Weights of a small transformer language model: 6520 steps.
Each number is 128 + 24 x the weight over the matrix's rms, rounded and kept within 0 to 255. Layers, rows and columns count from 0. Numbers have three digits each.

# v: layer 4 attention value, 96x96, rms 0.179, rows 89-95, columns 0-95
# o: layer 4 attention output (transposed), 96x96, rms 0.157, rows 89-95, columns 0-95
# gate: layer 4 MLP gate, 256x96, rms 0.217, rows 0-16, columns 0-95
# up: layer 4 MLP up, 256x96, rms 0.22, rows 0-16, columns 0-95
# down: layer 4 MLP down (transposed), 256x96, rms 0.202, rows 0-15, columns 0-95
v89:122081121145113152163113091130164172125092154094120140166132133122157099151156107116126140150134115144131139164126146064198110157096128135089126130149104151141116117094103154165131101101104168127117070131160106094130128148137091107133062118120120091105129163151115141134125142154146130059
o89:096135127154083140086107153113157127142125076134105156106136127136114129107122137107147066135130150120089071129127107166138195114110116158164174099108144138115131121106117172102130132119130156132133148100111146134150084144069158133115154102129144163129127110162154124147143128119112111154
v90:174149153151134159124115118122154141139139110163076163108090111165142118113132111167126137136141116142152140122137093160122124118164137147158097108124133114122134112168148102078113089151150107141095163164141119116148119074173158116134152131077126101132123125167120176134123085122145138123
o90:113128127152124143132174142151114098152128133148154116127128142140078158118132139155132134150112075136128157112064106117140125147087148132109111154169122125150154117099110139145136159156155131114173136075112122125141117139148104119114103127128141146136146164114140104105082125134093129146
v91:077167127089086128105111103096138145173086147129122135121111094123097162125164143085101118134115130115116117150129143141136083142101127159141112120170127105165145165139123126117126161108133114109122155140114131106123176100137154118137162117129119153124132136135097178146114163105145137063
o91:120108098156186138131121135160157148102115162126136105131157135137149115158111145153119097147153115104123163116104147135110167087150145118148168137096101152116107115056148098122110110127157151122096173121148118124165140157114101088139090173129108059110148117103144115171134146139104135141
v92:100131152078095099112094123113123134109163198129149123121145102101139116131186120150133120151113094133125118178104092161113143091088135182136136126093140153082084140118145137122158148095084109167132148111117173147160113155093124156086130135123124091135152148168165173130088118104125161119
o92:107117115157159160110121073153116123122086119120115200096164120110106148143139112112145090127121127112171111160139146118173120083166086110126133137175115155135093145128077126156105099126137109123098120133147152134128123127100145112138105130145155121150138159086100155084129161134075110093
v93:121106166134128081118127091114108128139119119131076169109103112126113066126137115124120130117127131138140136135096111154136177156159121121133109097088111129171144119088107116129144101120151164109158148138079136142123090062120116150135126130174148143166127110143133089127139143147109118087
o93:132131083123105161127155141122148139127086129134137086144159123117114123091143114116086162126172123150149129098121190083110092156078115138155155164139102142095134106124139143121107143126119113111129151184137147135135119107090142138108139101110111155130125146146153172111091145131106115138
v94:105162136104123130152127099154145138090153121083093156152189119167127147127110156115135131148129137094127106124104109154075152119150141107120098141139132126119118096150135123140143103145092140129168187108131134143115112109068129151133106136139116121138142131089098158130132102122180141125
o94:140156078157170108143125118138125102162165113123118122124122113108128129121162128147110120145145121163115148125143114099140107130160112150130097090129087139113107179134114101082147082138148139140132142121139129130096101140135125112101129096164170155139153147147122153133117130121137132135
v95:104117127093134134122149125121162161140106111120132091127123148144122128160177140106134127146128178153108092117196165109094161124145147139161129111146093157097110105151118109134141184161101162176114082151169098117067111120126119075127094118155152077107111114152118128141059127125127142124
o95:142133130168132131067102137166134122136150133075119123120140123162146135098093181121135080106148145077160151153145146155105145118113107154064073078092089150117129139113166139104139113128133084129103118111103114159145133121147154164160174156141184193102125084097111137125140098136115143128
gate0:134108132122115083108079120118154150107120122188144135092151129112124127095116125118150130126163108105098136111105164091112118117103133165126171095133113150111105120115128146148117165100124125130132138168140150113146136114140135107142147095122107099118170121135144125104142093127096141174
up0:136109070148118168103115122171157148140165085135121153136114141138114124136093113153103106114146109087120126101140137137129121138102140132133108152109121076137134143120135097141089129119150145163130079135091133121120127158074118051131135130128129136144163102149152115103104165145111115103
down0:144137116109170153096132088115106142175153140132100128142160065143110143126098136119127111149134111122087194147121124147115102085161116118109126142104179176135109175116139122161155105144087113108137117144117116133152126171119112145138136097137118121119175160130083150124110126146122146146
gate1:147118130101090101156097132117118149144103108122170115135117150117113130117133161132102175135078140138152135141121119150158130125101085148129139142158101133143100116118113090139097140190135090128118118131118153119153129138131078144088120112131141144173101117134113139129132158140141158127
up1:130112135144155120124137083162127135149136092146172086131132109114146134118141128104114124131125120125129097099137128131141139128124141128164134097058119116119138141152104105115126131155143146126101172128187116151122097115102119159112079099140141112101146127123149121093106160090105100161
down1:117119134138168110127165121114145159120120126120130128156119098126147129170134169149142160167131117145094159134116140092183126138146156105147136119096125167088092131096130141117163105101142114136126104116122160106165130150166125129114130109128148132100130083129117123197106133128158106156
gate2:135128086075140090131153128144123163146111132163143113143144090123155146132128093144121135108109131102153103136103125084105126102118125124151149115129108114142121140123131114136127118117128119148178113083110123082104125093145124138086108103102121156097091095136145076083144143149157120072
up2:108108132107113095113135105145177176153136178086148130158140147083107139139146107161122115122116104137165140127137152087087102115103110110121112135139142091115114125156106121114126158114146145129169098156122109111159129119156164144118098139103184104169101144125138132108135126140146132105
down2:137124143123145119141142122118123146112124073112134130166141150089178112108146131129123133134121195143116160125083100148181112093151116153160059118145128118095139143138143147142175139113100130125085154079116119103098099111140114130118170142162126136138113154124135160140148104139154144145
gate3:102093168123125112161116097152155164107159132085161103137157106137106088137143123197103158116159131113096088130163109151105091096116129136111161138120125151127169100117115156148150117089103129096127121110134096091109100146188121142154143120106103072117108116101146122104129160160127135108
up3:169114125133160120088120146090130102149139175160107149131099113144139170117123095136122110089094114134119092080129121071132147072152102103110160096113102104153089124154138122127171088145147105133112102132141133127095113123165134176098133095142133141137146121132130110124164107140124068098
down3:130167166143145134084171115115165098113141128137128143108112177099182135124076148140136110064093141149170155161100104067124101111125145127142136122120117096124139128145194129133171119126110122127094122136109116130118163142159108134130129131151111126166101150165107135137145090148130126104
gate4:115146168141131136175113161129147158098075127132118173067068129151125140113107141149155115151136155125116107155173110124132081144114137112121109117131123121099095109094140133146167114158087153182112082133193135151138138090157116142137119128125143139114168129138146111105152139108169129157
up4:134096138103096114169124162098162088113123173121081149089135159098111095153116132151134148171135112112127166114175109119150105087115153138138071162129134163135133065172131113155178131170106148142140144138168089126126094149134111123177122094134123137104141129138111115107158148146111111142
down4:091152117156108134101159129106062138135131173113112118174120125146142133109128135140107131147134142119135131134125136169111166109100078122094090115129109193126161121140115150108170146120151122133106152113121136095117101115179131150107125096129141133133131111125154129142109109149109100138
gate5:101049110081123136126124125162093112131145121192145101170119177133149135156127129133136176135129104116153122046138178124135153099143135119115144145143125111173164132087067087142124116117107164115131121138117117116159144171094111155142087148120134111143151105118139150136123112104140120160
up5:128162122117117146167075154095100119123142188113127125105114129118096121130176109132203145124136116129093102187106147119166118119089143147121156147114151075107116135127137140115116145118137118107152130136164133128115115140153155124146113139120165110143088113145072125145110139114101132080
down5:133132121109153113109135156150146109139150144122130131125129174118152123098176099137148125153141114143143171120112150126124160138153115161123114106193109115121121133157136138097168147109165133124172128082110134138116186126097138114108156127120141159152123121138170131116097083133113091093
gate6:156134143125141120147102112079150110150140123098084127176130154075116161167126073134118093151137093113126147116122149128134136127126109135126127118122150099151082123167124114111133118106142109108114129166144109144168149119119122123093099126139147110101167152127130136122129123126149136133
up6:165136117132108125100145115149104156198135126150098179143106142122149145133149133105120136139156119158152149092117111106142151106124130118082071126169103164148114117140114107145122131106130153115155137130099133128146118080127143122122112117118164135104145132118096128147114122127132172127
down6:085106134134124170094130161111139114146100115158204118108114100129131128108135149122134141115099140127136104150121112119123083098136117124170119089112092132111126151094151106146120141140112139139141160122177158132073148140136145158100181137100085125135137095144101124117136145109123113132
gate7:111108126098109131144168182129158105105115160117153150149130134151122155152159114098148091119128137129099102145124108121115155132127081063084144134072138125139125124132117105115111158141148149100118143115104074147077082110104139116070134138123084117148081118118120140157142164152130112108
up7:104162130175167140115151150137130141155111140147142132129139137128156118093137115111085150135117184138124112139148105105105158130101110160088098172165136126169114149098160109115094111178121109162133149090126167117124117074116123119197120129155118128134132118101127135104177175116117140117
down7:119130103100125133183101143144112128101132096075142108066180085144120130131125162122097115147097098129126141160156128105141130126117155116126146143157135112081083145142110106109128165160078149134125113171162117151152178124115177146096141112123117137111094145133125101132090133125126139111
gate8:120152118090135149125120132172158130120139149137107116109126127134125131126097131097101094123099114088139110116107131115099162129088128110126101099102159153175113123083120095142160180100095125103116115107123112103098132135132109153093132155165160143082122162114156121141150148138146120105
up8:132098142127155128113174107092123127101101144082151083116160088131135123129155096186131138144160148129117144139145143148155112120118095098103125158120140066122144136179108128101145124164146124087113164122118101131141146151111182112116100136116118053164094086126138118135113140121098161127
down8:146131157090124102121120140141134152144157135121132141107142129127127161138104118142175085118060155097106132138141138097119170125124129126115136095105185098181113054084160123115146144088128124144114092102138104120090130105148148111135115102131129160144119131163129109162134090168129108111
gate9:105112157137138178146159154137105170110125149179080183126110136138140154160119142121164099102143177138114158156127146118151141152139088136151093151127119164099149185135080130184123132143153133123148112126129146079141085083157134129146134099131133154101150118091072159137150158081090168122
up9:154121117127093155175152102119125100106111133113131125143112164088158145104120163167123121110117109146150179136122092149112114137144108136146116138122075147133129108184095156167162136177131136122105168130095108154148110152175186154131118114164193174099110137142138137175120125104135127116
down9:128096123109115127126118124149103129103134138122209105144102148105107147108147136125071162147113133116126109126167109077109071131117126119095190138148163134073101176110128128110095146117111142123144147103109096131116117135128132139135124121127129080133104153160124074132149159172150144154
gate10:143082132125127122139131082102114112134142088101108115141138150112128155135101129141096117079121167147095126149123162148146130140114130108122165153139113124100162094140125145085127130160086113131161122107101131146128125114146104100125111154181174148129101149107126168140126164086164138164
up10:084128113085130130105170117145123166136113086097130092111113147142107142178125149124117122108163130158129114154109129159122132162119119145135141154103147156155152097135121127123149140135126092155147117117121161146070148164124097142166127113118088120137095113124106165116144150103163140138
down10:117178127095136138129147141137098163133069114155111095113114112122099122138127085146109103117119143191133123112120163126107116147156157142153139113089159154099118131189117114099131102129152142145132124122158115101125116091144102116068139117139128134140113129146084144114116149090113105150
gate11:136061135075159105158142172146128112100123149102149143145124128104105121109142150114105157130143156150168124114164137133114073139110083108104080142119106147108111108111117127125130134155110131147091154123135150173141136095143094130095109132131144099048113094116146144125115120108102105147
up11:126113179092155107094159161098137086140118160097167118134126142135120111138117121104127130108128161158144139140141127148160157125113097066094099149143110153160128105127111137181104119115147129116104090099117109143177153113165121101104155112157122155115135157086163104162128126090097184109
down11:118150115096133099150129116135133122092089148133148153117110113172132142094115182126130128113122113096143158116165112169116142141099187173090120142097111136126067157150092092107090164158090127103092177115129095127120154098085073106148164124171160138103112141128105149134115152150168112099
gate12:130103126097095126153145122146126110133083158155137121154105169089089188120154114093127110094114112130136089167125132158151089130085110121144130111125146099139162114162117196160105129131094112140141119094102126090168132128152141144153142110136162138125126137114104112138126136115102149061
up12:156159118129111115123142127133124125160141127095122138119138114156138119155143130144159151110070151120149147151155141109157136140135171167130117142141081099110102157128142119140153166087140140109130119154129128126147141120188103088121183094116164137113126114133139131115137163124107101172
down12:148125109156123114100140145154142136146101102102145139119108123139139148080131149177137115125097120130105098173142133150109116125141147128141142105115109130087068146107138151139142115114091102140150154111143124133153161137113150119149106134135151164155071161144109138138177123129115152101
gate13:140122162091123104139121155092122125112096119117147111117141139161175105114129148123199101125129132153089124126137138081134142141154139109102120110138112136137084144128117114161125129130112131129050139058150129134127133161142127114095123123173093138149118089134113142110112119112124135133
up13:105096076125117148153129080170126127122128103139131118183134145096126165144130116161099137152133136114135168108113103131123172153105124125161135132164162119141152110132145175109150123135142145135196130141126140144150152105125137140153085122103143133121103175096123120130126172121135049091
down13:144123122128103181150145123169161121119124140113127173190136129148071134096166109119106120104115132167146093105125132178116127142132120198161137109144146125139127092163113160140156121114130142125126118184091095098111103135075142094149132066130147105158167169116112140125137150107099099163
gate14:113106130108107133091129115136135123132133119093102168150122116132119074091120125094162109184146107157123125129170141138127118133142108122107132141168097170087113150161146129154114085140132122087145141108151139157126157119137086104123106106120100129135128148159151131108139151074124133103
up14:091095128164136131157127115140092127094124114098184114111123158065089164159147138145107141165155134131110123094105149114144142124109157124119149103133156131110138149121119142124132113106124119168133097162093095122126099075110135119122133115115099088092153168105127182084138086106129080095
down14:140112172125129129148118143165119126077146058121143136172111113074134109143118132145118112118144138147097109097141103143125106137115128172163153121122135115146111123123112112127180108085112147149142164154127123110110134118120108124132141160093132123173119127077163151124116083181093080100
gate15:145119119132162143154113128113137145129130075191106146099121160115155146118126126124089157146122074162120123103115153175127143091107133109136138106105091147107159077121184170165156146129140144083119126137152121106128113113141100050106122135108148156138107131147123105128118153139065142185
up15:137113153112142109104126128121120105091116108133171165102112134131132115146132155122138145102111095174118171122133073096133095140142102134129114079099141114081132126165104120164107137151098131154127094097108098135173097129106138144122132126113145122127168129119099125117111119111185158188
down15:121103166160134127124109144128159090142124102144112143137127131110121116084129129116159147111134102106117138130084169087169120134135154130140151143136130104108096123137147112135121094101087135099128155137092173111137116132103170131122099159149152119146098081093205101081102134156134112127
gate16:175115121108112149072134134150105142115101168146135140133164179124138190107099098179153121112135168049147115115140163139136117133118157131112129138124094094106110130143123137138143094098112126140166090125091106159085126156132110117136137101139112089149075138096108117059141128139112110137
up16:130135160106143121143108121103062121137119100088145125143159095148106119138134157071091153100112130162135119137118098152159151133131147135145159120132123079146175123110091134156127121135104153107108134142141064110174163148117090103108141187136112165142157161158132094144106105137117155141